Part of a small language model's weights.
Architecture: RMSNorm before each block, rotary positions, no biases in attention or MLP, untied embeddings, normalized queries and keys, local attention windows, exclusive self-attention, value embeddings, hashed n-gram embeddings, a smear gate, learned residual scales, capped logits.
Each number is 128 + 32 x the weight over its row's rms, rounded and kept within 0 to 255. Layers, rows and columns count from 0. Numbers have three digits each. The size before them is the row's rms in percent of the matrix's.

# layer 8 attention query, 128x96, rms 0.0614, rows 32-63, columns 0-95
131:146136139158187103125103129105080122109179056121161176122111108096127078137179082114074115114130109172142215091109117137097098134138184140111149086103112107194063131154114211107124094067095146129115096167116115140120141100126172167118158160166092104127175120090160106107132125153166137120
134:110101077112153183130062173166164111082170100153101155082130182113142127179066114146141120127125135087120113139110104090135126091137109091165092075109141029121123147124145156128163199126151080095148174180139105109169098114115139106091131144114071168112107090096096155148123108114080097158
134:167133093128124135135152101163148181110108104083122161143159094137127122140175147120129168135167133135138161158118091143125210146115122122073007093113131194135182154137100212122173151096150108132137057128120127147131161142101128108151091122118157167060130206106126124112108133164156124121
139:140152142160122127116125156145119192190144129135089180117178108144125067068159153161131079102111118093111074132107120075165119066062112109077154159127075118088106099080112225143151078128142125160157117085147100121168165115132120132084088087137094102171136128093139125098115171128117128150
131:146090117178143130123136135136104110118124149126171115131110126079163124116139110096150060113209124093171141120153150148190148155129109145136180089143181130139112101177181132144142106174129124096063122141208151111159095084182067149134160156182120145119147172087087097180138151158073172146
138:102090186103164156132183110096131100089070132105139137127143170178112137157127148074173070104061128137130147141123161115098108121133148129127146130157203147182130125124111146147151138091183146173192192133172155110076193112127144099128096110159088161155099129126106158112075113150139151207
125:142153166080140090101121078147202130097178130105142076151064174128130168118192181126126115102186136096161166064145114114137106134066108094146178145124143162147132154097098132134115147136123145139109121187138112064148131127152105178100127117106138039105111134119117151167061127133154072146
142:123128118183094161088129171098109122120054134093112127100132181144120187104109170109117096103142093158196105145138096105140110177126154136153141115114055152116139187135074133122137190114102128094140156139140094212169163125145098204109130088130128101128186125138183130106079089107081144143
129:195124100086198118089103090141080115142121159112069143148112158079118081135116151118109114166117133085172145191137076133088173121136135193185087124138131160121130120123082132151080090131135156117121114124127073140124142126150161120177129117195134124194135114137049120160146089065166117163
137:114148061175136173130065095120097118110110123111158179090084101149078111157153136127148117117162147170097121135182153120092112115182106118125125119125117137129095185113081087135098063138148145142206096132158116113195185139165181133083103146125128158105116170060126155176186116151096103109
135:106154155142101131130168168159070069108100140117118131121089121095150095182102093090159132088128125105192179169100099145114122147045118136094149112136112175153217105095164128139094160159131089102178115138099060054076133125153145165095091142140130164097108110093151142129140103109080127123
138:149083123102094122141140138067147209162138134117160136124120173133110105147143092162148080179145115119171161088142217121139157173127123159166098152156101095130120168131118124117151053099096103051179135141101100095084141142121092083126071094148100165141126134110162070191119099107150121155
139:127181115172137165114175185094137088110169182160152153126109151111180130114116142121058168148113130106165101162056174137178116142160172139129066106081112174131153170137142082119141064145104212179165110105111166121120113107107125129084149136158079149113088135111133145156118165093124104093
133:195163091134111068172150121123113171068142138141125124137168103129114098137116154143096159129152042131192105140162124180083119149135151110130145165164151126184092134108144160113153123112151117145155141068148084165145114147138124067149193129110158141128088105121096133132063168093041185119
132:161153171142118136106070095152171130118079102129106157157187100089097165126099111137164136146160180093121100120109074108183051174094131180145125160074144140149065103126149114166116141088122155130174156157164112083125097132139200135179118128166136196089163120125142124121113125113126151055
129:095115166148129149150084141135131181140118215102088145144181174121135094135133135138125147098138097144123153150130147221134104080181088215121151124104127108116133162120138184096091137120135121149119111137108183123150104154241111123156094146149090148118128150153114132113123126183171054142
137:111148121174126129124180204106091123138115126092091124162134084115155107141153133127062110060148138190067122152131104153124096140068164154124109165103220136084117142125127115177160106105080104080092147149126143117152136104091134151155139058152090137174060151125119132136120073116099072113
129:160127109125156135162113158127090136109143135152115182148200159144087155151090098149126054100077135122116231119142071141119170105063151105120145171116098099134149156184153044106099128163108162130136136086136117121141164182127109148141114129128123101102152120103168101101081192178142092116
132:094099103139130141189127143116132152133109134126113062128127140072096112090104165099101105150102063112150136085131092091155112062133163100073149105137139145079093136169113113156176151177125154118091080174110145121136181089114142076125122089122151181059153081074082104119142169097178179111
135:159121188079208109107107153205089122179166146083124102174107162100111126190118158112117124124136163167143108113194188118134109156119124183109120133099135121112148125083121137154168128112055143145147074085108171172160128150127127141072105107092125147137127081068124098092097159129091134087
134:127143180188161200152119124126142150157069150148112165109166100107059108137176163113135140121129117117108132072183102144134163152152101083167118140176142181077139141128084124115132157114123158121066184080106144111138115188105115166085175174143086155088129108150099108150136121066094096178
134:165114083166149122129223066148106143098112124149138105102118075108093133165174089152144088099077066142118093087074131085149118130090066168136109123173126085134157180126150120160113150168121105120109130127153161196115184141150115128123142153173162116139121075112110127121174054145155115092
131:145141105092153132128121177183146147091134134161080135131144073119119097076099161135116173105069119132110150073121156128091179123073127190173219139163117128150100116180145162107137138160142132142130131136147135127147114127061100156135119132125100162094108220067161107148122051079124138099
135:080146151158137138135176167173081149101218126099101125155150156179107147065136122140098117141141137104103099097181140138182161127130153123090172144074144113195214140103161083147120122073154183115135136132142077165116128111116113097148148124121131145134193129120118124097203073100159133124
135:127126110177125132125141144167091148128147139138162084156118156112185120145110050144099180154104240106128158118092083109122118118135162097195141195155157183095091186144107180128110140100164113128136139093187119152161150155112102091090097117092113080111118137112103066107113095154136113098
134:070139173121119157088164156085148133150169093157139143098134168101090133118130160170164134164104165150155160085168076081098118062127120179138103159120125197146097175094192122047151111125120104150093102138147118119116137107180065100152154119106138187131087115143130149136121113074130162067
148:143076091134131142142120149080091170080084153133093141141098182087152166100181112151195165075085116163111069086111091172150145154166118087123156165084150151153125104128078179184100116150106116112109068127171102099098097112082113132123118182138157162124123108103142114082138182100121082107
137:092127118146089097149131113140183139144167156093122140094118152113195188124141131090149147143125103098129094097166082188075085131095196164134101140118112095116129112098140110134167113101138086114118176075140158092158211151113116195133121196123103132130135150052106135080151120105186171152
137:168132183141112073127103137164155122126126151128138154120179158131073168145141066136116113149113125170164097168095121115144213098116166092138152140104130140155086104028097117153200115193138107153084125163110132136126110125147129127074161145156150148067090172146136084177133069107141101107
132:096101098162098148082088172176117152115117178139189150123100131167093146167128132095090108132112138140186079118133120088091116143086133159114146180182129133142160129175124149131211139142136145153107131126107105081162081165075156130188130139111157105153142079132116138171123165166217063157
137:106126116156157134193141126161170143156069173131154075136149178109118145122165110186101132087155169131128155183143196126099102101173115090044119094129041180179079074119133121138118176112114106101139141089127091100139148109131135098164155140171111100125094086127134145182135101087123125125
136:130135084163155128132161138130144074166131106201140104103112141111095083115110125137089152080131125080175104158186115104114151123124072130136130158079129119101084098126140106148157084077111137152116070112165132173115109093097095129129096162114099178069153111124179171117095061194143118219
# layer 8 attention key, 128x96, rms 0.0615, rows 32-63, columns 0-95
138:146131134162208104107108118118101131115172047122151192133110121108129088142166074112100119126123123155126216077101119154103099135139185132104145073101112115199063126152109216110116117068106153124116099153129113138109153104137171151123157165169102095132181141095155098109148136161163135125
136:117102079122164176140052169149155108086175092148095153084137178108136121175073119144142121124128131092103110146106099095132126096139122082166084064114144032121118130118141162128161189117142083085146167186130099114170097108110148103092121145115066176116110097116099150151131104110073094155
138:161138090138155132129143091152151188109103097104138153144167097123137131139175148131136160154189144131145157150117083143117223142116118129072018091114139190131172139132100211107183164096166107147145066123117124149133141140106134108136092121136165165078139200102128120121108143151171129125
142:141145133162134140103132155151131204195141143141088187112178110138123078072153152156140086112130116097119074140118119076155134063068109106079168163136079114092106091086111221148160079131149122164156124085145093114178154110138127127080083093142105099168131129106136125099122186126120125151
138:152103091181173130105168137155108115127124156137167107131120133086156117110136124101158067106213130090145140126156149164181155154122110146142170083148184117135114112179169145143143105174126119110064130135203144103157108091193067149133146164178125163122148174091100094183143159161086182138
138:114088190102151180135179104104118098078073124120133122118146176180108132160131142069166077100074122144137139140128149106092114119136166128143148131148207145184133125126105144145152116086184151189185190126172162111087183109115143109116086107156104156149102125124100168100089106161146152196
129:139152195082113078129090082129187133098171125112139089157061165126125167115204165117129120108201136099163156055147118097125105131073119100130189140116140170151125143084110123137109127135111156140105116179128112081141126127136119188108130127112148047105104130136102154170062106131145072147
140:124131105182087159077135175102111126120048138098109141099124179149123186104097170111129102111143103151193112130138094107131111178118155138142137111124063163117141194138078140120149187121108133098148164139152105222175165123137101205120146101123137098130172142138176117106078092110085150150
131:207128097094198122089114087149090116142127158127058135148111165085103080136103150112105123168119134088170138182137076141078166106136138191183089129144131160118128129124085123149079092128118148119124112124135068143129152121147168121167134110184136126184135113153040127152152084067160114162
145:103143081161109168162044094107094106112109126117161181095081096146086117152154133118139114121167132163109125126176150098094109100175100115127135118119115132143098194114101076137103063148150154151213087145148111131188181141165178124088112144133133145095113168059116161169173111158092112100
141:097143156130098137138156165166060076113091141119122134109079113101146089177111086092159126088114119106191189161099104148126114142049102136105153112130112181160225107096175136147090147169139099097170106138092071060083133132156138162102094141140134153094110104095142152127143107113082122130
142:159085114119102115138159150076153209167133129109150130145120171141099105141134093151155086174145115121173167081142211114144149168123126151159096142160096095139115161126124146112138041098086116057175124153101095095095139149126090071129071104144099175140120139125165065190128096100143121151
142:130184092175157156101179176104158088101165182160154161126106144118173132114111146125081167154117142100157098159073178142172128141164179137127067096093118176131159158139136085125147078166101213172163112102108175109120119113123121131088146144151082153117089140116139141173122197098125092099
140:191164093143097057183139124113109171061137142130121130143155110127117096143112153135097151134151044135194104132164117174084118146127140112129154163157156133178100128111151166105149115122138120140161144075152085167146116160146132065156196132117159154121091114120090135140070173094046181124
139:168154158149145121083087092160189134119085102116126166154183096086098156128095112140173137153159199093117102121124075115174045168099118181140114166087160136153072114132144130170127144087120159131169157164163119081126115128142206142175116144162133194104164135123145120132110142117133157072
138:085120177127123155155060142137129168125115208105086150134174173109152081131147128160115146103138088139144152140130152211128109077170092217122176123101124117106144168099136163099099127117141130164120126146098178128140091140237110131164102128148100143124125150159110136115117129175165058138
138:097139140167104120138158188100085121147101131089089130156139075125150123133157132118070124067146144189061126150138097149139100133080160161116103169098221142089120141116131119168143114118082105060083128150119148120147127110090127148159142068145084116178069151121109141145103058130092062123
135:163123110123136136182103153125081137102150134163120179158218157139082145146088095151126071095086135128124228125157062122123172099076155100122136162105102098148149149181146045101103116155100169133132130100128114119157163177130101150127111131124128095102148111101159102106089189177135099121
142:093095119128116145200123130132121150136103129120116072118119134081092110101098157096097104143096055110144147094123103080147102066130175103082143111147133151083099146160121120171169139176132152114091067161103153117143185089113138071133123092114145162047145081081063105111156163104170176106
137:154110183071214114099111133213099127188165142097131106167110160104118128189118151112126128132131170157141112114190185126140113158119109197098109133104151124116157118076125129148172143120063144144153077085113166166149132153129131132073105119086122129128127084053120099104094170126100141093
136:138152165193168192119122139123159152166077150135119156109162109097062113129171156113138131125139127111112137079181097153131167148152107083158113149187151183077143138134081128117134175122107140129081190075109140112125116190113120171081176174142077156088143112157096102153129123061095098171
137:164111090159151109133207054133106145091113129150139120091129072097088148164182090157158096114071076128117086091080129089157126133105057162130106123177143094137157169118142107157112162163125096114108143123155161196102176137166112128119144158179173114137128082110101118127177072140162121097
132:144136126075131138147112169184132152091129128161081142119150072115121111081100155129125184101061120135105153074118153131101180125081133189168208130165115126157093102184158153100145130157135135150126121125141137133138118127050099151142115131129106150091106223081150113144125042077115136105
137:079147146167130135147162176164092155097212121111104136153141158172120153066140116147114127136149152109110099086180130134175165117136153115081185138077157117197204123093160089138119124077149185101135142141144077164110128115117118092156148125121131137130191138110115133106213066098163126135
137:116128110173122135145114138161078155127146128150161095152119143113187118148118041151085170161104239095144156110097094109124120131141161084183143189148154193097089178124104169128118132104175115129135141085175110166157140146116104091093106112098129072113111130110099059111118099158148113091
138:061128167125121152077165148094151138145169103156142136098135169102090121122118157174152134159096170155145167097170069079097114065125117187149103171118141198146106181100184126040147112120130102155098099134159130111125139105188060107136145124112139182125094109142127150127117117088139160074
147:138081089139126141135106153065093167080093152135102133148096180082146180098178107155189143081090112153120071082112087174159139144164118087119170172080149144153128107120088180185106113150114118120115072144177095098093098114079116128118121178144148160137128110100147116087126179093116076099
133:088131129139081107165120124140176141136170155101124126083117146115193184122154129093127150139127088106138085102162081192074088137094206162127105132122102104113129103098129092142174107098122096115117179081139153101158209145121123198137124189127108122135135132053115138083156108099185175134
140:169144166154104064125116153172167122123127145117140144130174154141077156153123073127103102142092123165161106169107121116135207085108164091132148147100139136152094104028092132150199117207140113155092131172108136138129130126145123114065155152145149150073076177137136083168131075102141109117
130:095105113152105157075104165166114149116113176138179147113105117164103144166137134098100118130107136141177069112126119084081107157092125167116141176187136131137161133168120146136206140141134150153105132116100094079154088169077163131197125138110154104149143069133128139178132163174217061167
143:121142102175178119167178134163179142163086174118146074148147174119124153125167111187111121085160166129109159177142192127096116094162110090057110102132051170171078088115126129131106188109121107100144144084131080099142161116132144089158151145165109106137087094114146138196136100089136129129
142:121131094154146133139144133129146072170124115204151115103113143109089089123109118138095145089130134086176105155200108098124163127118067130129132164069131132104090086124136091143156094081114132148116068112167139165104107085109090130142099168112104164076164115125171178134086070197144110220
# layer 8 attention value, 128x96, rms 0.061, rows 0-40, columns 0-95
117:137116150102099152059084153102109131122219191149156088177051084099138139158116109100112137131111171137170072133122138127163161123150128111118153123126169162123140122072089186164135153159154118129088071157048147166099122108065092088090152147140148129124119106132159165147163146134154085138
107:059108137169075162165163179083079075120111103151126104144145087158163085104154086096129142067114078176103107179154088148146177098129094110190049130122143124111160190095184149116137108116171119125139106134150167165132132133135090109139089075159118148116139162108089098121157150111126089113
104:113151083118157101169099142180168167140115175132162179171153079082163145138101108119114120116176174155117097153130121136106084168091131189095108098140118126101136150141153222124075111146089149116102110163098120084120091150118097110109208095129148119182130092078136168109131195149080100116
095:059096127086146088131115089139164114127141113096103081095189166107155152137138092145154118114158157087127153130156156123143116112084098105099185125068147139122126103086206154097139161196152083167114101138113131071161113093165125147128121174101117122110110099127165081197123176072071139084
097:078089148103140142210100161129068166124121207156105134163101161107168120137116130120115102089132099141067166164115132122113165091114110122106115099110123169068117144218135169062099102116113153143074161105127097077165169065155107133126140163097099125095126124107167167121138134110161092166
111:130129131146110135166152159135116145093104120179112104200148107138184120147139104204122092133063165133098211172142161094154155140188125082119115134179164117133079146126131125140091191135130109132159139146115111199125167073168067077102101082146141125145140145133115102139148090198094124147
120:113136105119133170160070125113188149162126105074129101152133107126086132126164135146232122117071138106134068090105144133110115119112146129102110112140128144079206147138128131123155187150131199157125102101090116133105126114162201121145217127110125095086147109098136114120184139131134067069
112:146170109145087120150157078120108108132087138154126150154197116160127122155110136070171106123173103040114098072142115082178128159083135127158134092123137199145141176120086091121171115165134112137171109068157111161114185179137137129128174135154131163075121133075170134133136170181080138145
114:153181112102135112138055121087130139139155081146090126124093167087089151177094208137129094119069171161114170100138100101139142078155070100185141096112092130084103151132095082171100137150098103138139114157113174151135173164198149157050115117129120157097149092123084139105119127113093119129
104:161059154146166148058102189114096120100158069131103165078108165152151147133088141092136120089102078163137092115186102181110123148124113128160100101089120129075167166113108115073150123129086150125146146101127084134113069074130127076133097079114148157173137090078158130160126154165072115149
105:108132147114071117157164140143094099158111157119157130124105149099195139119135149160097123084112000119126118122100144120180122139125133132102153165070117150086145110143128115132198121162103135149114010097135160126108138095144140131189156171137166135115181115119142179116114113175158133118
106:155167148201169136163087179077131135083111099074131120094126077152147125089178129129129106145114085131108152098140132119149171044088132081106150112100130180136101132087133073094103109136153170133100100146193145057104135135169152165088156136162052140104130135108091112131173127112161139163
115:130191206195102105090114150145136114131127135072104189115136086127130157148158120118114104119174115168126171191082100196167130110156135173124113115079130068121190126097134137107133155130114138105151142131118134184162143093154097210176107088122144127160121163150156055133142135139100128081
112:090162171153133106122128111178123132190094110119160100118120116149135111083133110131142146124202194123124125081115138086137124171139064139043086134131163178114099095094144192145167149121105124154093103051122149137136150104169151152178106117179151188067153145166178129137130107120123182137
116:099136092102164112175165185106130075115162115136136077120121137129175162154069104075098126151108138112145183090126100112090053154147141099086089079138126109115096112152153061082140177138103101061153178088092130107088107135169134148153147157152089100073125134141176092139106141070149114105
103:122129156123135114116121094119104097094074121159171180147161142164083172168109041154170099076086139124170117116104121113181128072149085109098130165121190150168157173073175127082122074100126115131093164132124128072120097125177144083174064110130124120151089120188115135109109107147134103127
103:129140102130104148176109092146179132051170163135074144103133175190102123036129155115164210163134128138155128131103093145083163110182123150137100147169125152126118174124143128073120140132156113181084109122136099166103105093145095116195151168101131153134131117182169197165126119108134153124
116:181163146055175167096108165158183118139099129078126115110140119154136185188147153105141122165093103162109108199139104104066134157163106141083140089137119152155151103132124102095157203128165113084130120153153157136084156119089183124174122093159106159115142156123060199149105166130123135116
100:125184073099134128210169134108133136111101192110135109118114155071137138139162098126088158096139139126142149128092135150093170123165117120170085116119111106079114156170146111155101124102063130048098089139148128131124182113116041109151095148167107171150151084124152116125123152184183146199
095:145131100127059105125125171124202120123131152086139112180152140123090158127131107203117083131152129126106114113126074138058170183191130185110137153154133097081120100181131090160153141111186166129138143122133169085113145134086139147121118112126128165122105190100108103219151118159146064151
109:185123131102107142148053132122179137157160109179108110115097055155149167112093123095129101129093169068074057137123133097152190091103100074106100139129123083111099156086146086126130128130124143135183132133144162074083107147095185078097082122112079152086105107076125133143177135130121118147
110:067135076100088091127121167209123114092121124183101161100141076184150105157155132137136113123121112186123147178127147100092121127094193179147074100158149124147124133164177093065155116122185109124119185125148181119152172085131131113155119153144128155163119151110102176124140085183155086098
104:087095082105114189087105178096135103142164136125133168114196079122136130094077113176075130135150152139118110115140110167060022093113126097139144132159135092158081119116144168084094151155145101121185118139133111139132130099146199123158105096126122069118133144099132070170119158151106097174
106:129155062124137174122135086104107098099110107109126129143147093152180069120184085175103156171167085103094093134040142157142114149114085124107108134125132169115112076149120151148083140082077092129091114156140128106119104146139153129162067146079188187121042171157117091143121149156121115118
106:149127116138171121093112165123130100172159110092114125125127128073143103126097090120129120120133105106106161189095131122096150149063127118104149137078065151076193101051123117127157200135112126125088152094084074137102068170129116108098184145122145113149118066104110065112114075149084119194
106:095155053127132165155135121180173161132115158123113089159121135196093032174148102132052125105133146139136169125138140114130100092161139159117069198177137154154069141145143148130153048108113120106165142102108071134141111195128156131149085107140114141142093148120164122178133158145128132141
103:142121104158148117142086082138148171144114155101183110082088119091119140175133148078160119109148052097185101137169080123059120089069125200117131111162132120162089081129148141145147110148097104141128066128142182090134165104164086178155121173132131155087113093097097136153102134174164118176
104:132163143154158139143123098131102119099191068193177088100143103159091129134112084099128124105153134094132115134150101148113094143136150115103198117123124065120101086106138163176128130049147154153081117107166070117146096125117078076165137167088109117141196080102120161159139157123081202150
101:176100140117117148185054135098135201106143124096116157130115131148141116056162151142157161086129106120153145083170192131113096176127124137142146132124094100109082091149109171105152128126083093054168145096147132106135186124139181085099107193142143109137139157077126096101078124088076180136
118:105098095103094159109146122142148111163068085078131101076148101153102159147099122106140107137220123124110121110130084109121129125157108111138075054095171125089127143131130168110152195102140087058075174209121159130117104150128133148129138125076145142073125104159099151121135057098116177106
109:105089109082136116196151135117106097107105077083114165139060119183183110170119179074096130125176140122177137156150108172127176167163172114106100118090116112126167132139129085146207160167108084081054146154109109087165120159071105138122152095095109135119137092128119148151117136127086097144
106:099114086150101153137168167164114149158114116141107075106191125093175119126092156080166133125138181121119095110173125166143155140086190185135135116104095171101112128148178119185082163112151124114170177089132092149105135067111123146123207093177127104128148195123145115151140039127117128109
109:068119111128078151141202083101134127080138140122119124119088133101095148125121177088149118176104095161134200086168087134169115216125149148113171145107122156150155155127135072160088136142103173131146158118157129116157112151137115198100156124111149194108141112114073106179108144061112150074
117:154112186131155095152132060178103080151143146142138158108181130114063087139155100113126092100113152151154149138190089155093166140120099145137131110095121191195147085117140110205152103114092154113093139161137181182108221133151129107155119135110140114111139079116158101078138122155183135141
112:098120163095067132104176098159119171177124180135164102120117077113115082113188179103144182117126161105126143162106110164061127094099075203121181139146168166183141113122140088139170174143117158114136109116079106116146083132119124088124070108169124119125117139172102121090151082073092114118
117:148113124124165142162105086120099106104169135146113165166168126181068138089061089105134112103172114118150082134118167138123128148141140146160129155080067065120153080114193052161102132147133225161131110157123140138144114072107174158116140126132105138145176145150180162103181152132128096168
097:161084175153146152087094103055132152085136111121148087098212104099091144106159124147131141132188137100133139159161147132118134113155118172152106110133148124125113091079059074142124119112173078097130138150092102083135160067161210108140127162096161161163095065132103132150092112096125183136
108:098115102106109149129089221127076156126123174129109063124087145086149106112155059170109119119132125125171149109146107131102079172194232118127153077070114119133174127140070133119085099148130134091131122133164103121124110135074163156100143152125062136136121150085120117150131133137161090178
120:129150134134158130147154143178098061161114139164158068075086156088125107179072139087132180177146097071185126134149104093108121153157105142224124190129117122107153116086154102090154134184086092093126144103187147132174126093121147112119133118155148123079138119120090133141153092094081155143
099:117105119203101151117144161158098090157147180135137095087109119108129117152105134088040124163104113073153135098105177112079144143130122100166079104135121109084119115145080110129092114141199182137106074103128180127138168083058175092146122121092187113192123109137123116148099162128167109092
113:135138163181146232133136155118102173140115101131128116132194134076064155114104114082115096136122139139091150067104172135157090070155121159131112120176140170151107106161171097130145134067157107139128155156115180089125139103036136123140140077105097111163156148103088110140116140154163091082
# layer 8 attention output (transposed), 128x96, rms 0.0761, rows 0-39, columns 0-95
074:129171067101165048145097117121161176162065143148134156051188185120120131127142115131136111140143138114157121133172138140074139197133121078113148117158138089087126129185108118107083135111159104151130163128117113118127179127154194142143090079093069182097138116158142126129163114104060153101
084:095153111071222051137093183137063155151101129080146146158132163132145209170187154100135150168139157115124115140108110099099161127127139159157196129133063098124077117147124090195105174129188094141110132094123121122103099138113153122107130155138155114148124124174134090160145153128143153147
073:125128141124192106124200107089146181125090108113122055064098168214101113127140114184112138112103148114131202092148124167135141085138096071121140110145097122146135107130098108130224154119122164188135174182156132157110121115088152124128104075154111146081122182113098128122131145127142144141
074:204126131171070175131141141140113106084163117159144134121076114112114129101119157132151130114134079134144138094145105145123142145151176149091125119179111085110152119146097194135111127074056224099118108112142204148146131116151141142101188138162081140122135121182093139091094098155205174129
101:144159126129059165126201116144153062117160081111118161116086105119144100122088134119105084109121153164180112136119114125163110113089173143131107166169104128201069124106156164168120155118073086105140127129100191143139109166109118128150178162110126152209162127121149069068088102131135075112
077:104148075181154064096121088119135160166122129132155097078168147109112152110186132141126190137166141069124077123147145182171101159112129143183152108079146120106160105175106184090173074139146156134176141116147120073066110148110120139106101112126115155095092145121139148132128226103117098154
083:099088163148132010153116156127100125147107147146133170156129078114165143119096088110109081141199146191104111129163115083129150141144122132157151060108112058154103131089138143197061129153187122147153104135133114109149082171129112163141134175114143168123111161159094105150115136162121168162
073:114107161088091170162106175187133133146133128091127128102099151098093132132127120162110166101085122135132149143105128122092096151118148113065131193097141073106134122204120152097092088093156100116107095187168165102137097096117105143090079096118162121156113127198047113083137044120141084107
077:122130172142052190158181143135157139100119112128103123125113112146180065140103099110100193091113082089154088104080132099141063135084130144124104152086114151139133112107056126118116143061101166088117150177189162140055138098081126118146139095142169089136131090128137088105099125112170154133
093:097121155141103110225182103093075061114122115107145105101119078120100185089111158102074160155127127117120172152103141111130127109124164131101136171191111095159130106142126176134107074138161106144116105129171193130183129196132150114116160134136113112084127183154099062054121111122135133105
113:141139116126210087095103141082121184150119168153132156099139161147114135150168091124187144196132221104123120098130113121062111161157109142151150085165136121128158076135145107118136167119144113132127175142095055116105149066083120181120105108130117130079080156142091149119167193128113157166
084:145113163124108123150098130147116145140083191213079122134090135067080139128121086118124141102116128132140136109162133152130139202148108152113125114104126157115130166105138109120095073137104081147151135132032053164114169074121173146151079046112126090096104121086175122082088129144148128094
065:116102103064107108199147148140095199114099103216137158124086157101098106090107142122121096107100138124119096091192129099091116175065114111121121103114133151153152171118123115117099131090126147174065136196038081140083124094119152082129133151153147130161098152155119132097150118176145141104
069:122079173158174144128145101056086106149122112078093136187164134101104165171102097118144134146116065160093128139087113142127139108120159108175169082154092096122120129158174093129067071102112095115128129198172057156105123126129105085095176117088140069087141135112105154160151134110104076140
077:102145147125168113100083083105091216163125139100100142053131110123094155149168131170143126159188139084113098159097092132124196149117140174151190131175098095108160121128128170159162073109170086151084127099129057151132141089079195067127128135119135147091139103104114137157120116127111134113
090:153117119130149134090124086162178178152154171156099109058161128126171140095174137163111152214164131163095126150160146170126150151157144104081130124163158116144131119177119125149141188137120057168132135169097080171111128123138099102106153129116057142129185153091131128178128211151143171160
073:115139143151171112128129138168107124169088087126164116156112100138177142179115176161115070104110178102114090156086152102166104122093143125128164157135132126133125108130081095167136154129169126075152151121183117065144093137115085111099053085209187072148133168103122070097095185129114129167
071:112080165117063151120166101125132134173143101135090089104131121155164115105086149148101137123126163113153182098057129124151142128129109140150104151115164088098155153186135123121147074128071108131102129140100167096173128175144086129116167175080164108167134075131145019114169047140102118146
071:153148158140158166111132115223117139152141146144088183175136140117125143134108087146140100166156114150154142131158116113127119102079153117117192162141163133242161120135124158122133148152153105179169059085109160156137128151157140147118200079051119114096130130141144152157175127150091123073
085:127103118140148136162109086122111117147127147137106137024153110159132129111134136102147139136061129109126175104183144146168081133110148087053120204147115134133100145159084141131132063087131111128170137174147188125136097086123133147152154117127139100139194130115055134073055088115132113069
073:095167107122183082117151127102119169085096188157160104128112167146113115123172096179157108142140101127146153104195130088081126159181135178182133096167112122155113147112180215131119145184191124177086154149065091120145148096141126158122161135137126134110152100141106135104091185190125126132
081:142168100146139138065169072152150186122128145086173118123088166136082091111074114102107095091096112078067151078184103177122107113133064120105119129134089225134151116096108183154132136113054093087121116158146122145112152116115134165113131104082098140090142128164165117128136138086083134126
098:173169120142202040124070093120116161137105180133158126151126147103144171147170113166158115180159151122136129112161191122114173156153130158119128117168132092099174084138122071133185118133161110170066163154100052147099129096142101167127073126119121166150114121127144169133177176098120122119
084:081106185155100062187094194099046104179125108119170088095115118134102107158103167104123136143133159109158149138121059083097094141140140127151139143130098077097144155087121099097177102110181129153148143108097128135114083174136144171176158113092141132145210141124096118089128083106114111093
078:085128141145216070123155150131138185130105142113167122112126138174111164129152121170107108179161153087161075074140112104077115114210105093152156087178134100140130108156120127126133068112144177187148091152198102119073131077117127155150162125132137094121066153116074141132109136099152146121
074:128105119161123086129145147107121114106127180173151144164134132096192193036143103119107133148176130164125109109165108114070099150093126130188168016131109073091152137110131133129112174136096118179101158163137177099106158106132147132136072178143121125140105143171097132159154097181116154115
067:075119103114146125070129170140137067081153141136127105143169075126125161093139144157089146090140114108085135148132130168179126128134151076222117165153089162090124163141102100132099148130180121107062157079138085122114079146130140053102105131149122078156155105110183154118155120115167123050
078:096130117115057180110137159171102168105164149076156146155101169103163088098162162127053110105101133124169088074110139104121135154092080170152081141083123161150150157099101125059102124101047094112165128173132186154105108070123142118109151114176148128133081107136098114092100109118121094113
117:099119121141250061088148121114153171148092198151151136093170147112139171193154096130161111185136196135100115135158131132102136135152126112122137114175138123072130130147085075142131134163199090159123118153132043134116134110150122143153099106137115193103115154155134132132165161126142122149
064:121198176111086114118105095112108093084157141120122109199138118129154107117141166162136141146068151108140143112147162109119166096135147137096136183193070192154172090134120122127085114130126138168155046084175128096130097106117140143127127138178128143174137161089159157094169183149086050109
134:160128117151232098057124089139170183175127185132160111125214129129127179157149090140195147167166152145093090125147140105139173139151125128114136094137168116102143108147146121132114181141175117135160155110132042119093141109140123127121102131149148172105122165140135170183148165096168140164
073:174123122154164113152091150130123149175111120101133117173112126097139104082168115164102120213153125146168156161086156115064114095125055122174100178142205060131146137172148060101147133130144141164088127111094073121097165122154154160103090135141121124123130037106160145133134136121157160162
105:168141128112217083090103128128120232177104173142140146137143172151157174132153095164157099149181144087119114123168179124075123125111136120161136083187139094086135119168118136131176125132167104193104144124104048142104125117130135126131111118122113152067097122173120147151145191154109108156
117:083129109120224056113112152091139188127094152132144120124113135121155191157143106152159151174153182111087129147143163110146156141152125146138147109157149087096122130107166078121122162148206094165143144113087015104107103124135094157158109097141127166124147182159132159135157173122090150145
077:156174097158150154085157108209160108117184130151121103137118123110118164135087148136091125104146098108116110083151151095183185156132193128102121147106116122153122170138107160123088121155146088106122115117179187150164183082152102151151172160150106118066154049129171102184118152196155133108
083:081102089154041142124132122142136071201125065118116089122168115110093145131135187119106134102089080146121125131161100134146109079095164094121132145113120160122097150115129144131106163133077064093142099084168181114131129186078100098129158120111131073195156127119145058162157091115159131083
120:154175064126039186162106116123137066148133096126107140136075124183097067104078151095093117111083071144137130075124120146158077125078147094105142177088131163143104117117154158120141133111073164145133133155149219157172098164109102115114127116145126094127125168134122079117156102145147101103
072:129140106116071124130197133093143064096155098090130108151145099036160168136142180133133164114123110136098117129097096093173188157158074099140140176201073152062075122133133107116151141128135067138124152132111168100118102130177067100137110111136155117151180165160164105123104118108135096109
071:131090079125076106113157129128148107112119087133179134105116176142117120106152090098096073134092160155083134174217114166145113199126129145137127114058146163167142092109108134134107116141118120101155158137055155094166119188120169143150109099112083113170138188153153123048118158133115182088
078:121134126097077115127121154110140118101099083163154105180162153121172117135163152115134133041172095162100109108122087113117185054105163123111175162144116147136129082106124128143134136123106086132185085162152091124143044132150094122120153201196041124100169100098105124125140096138157156138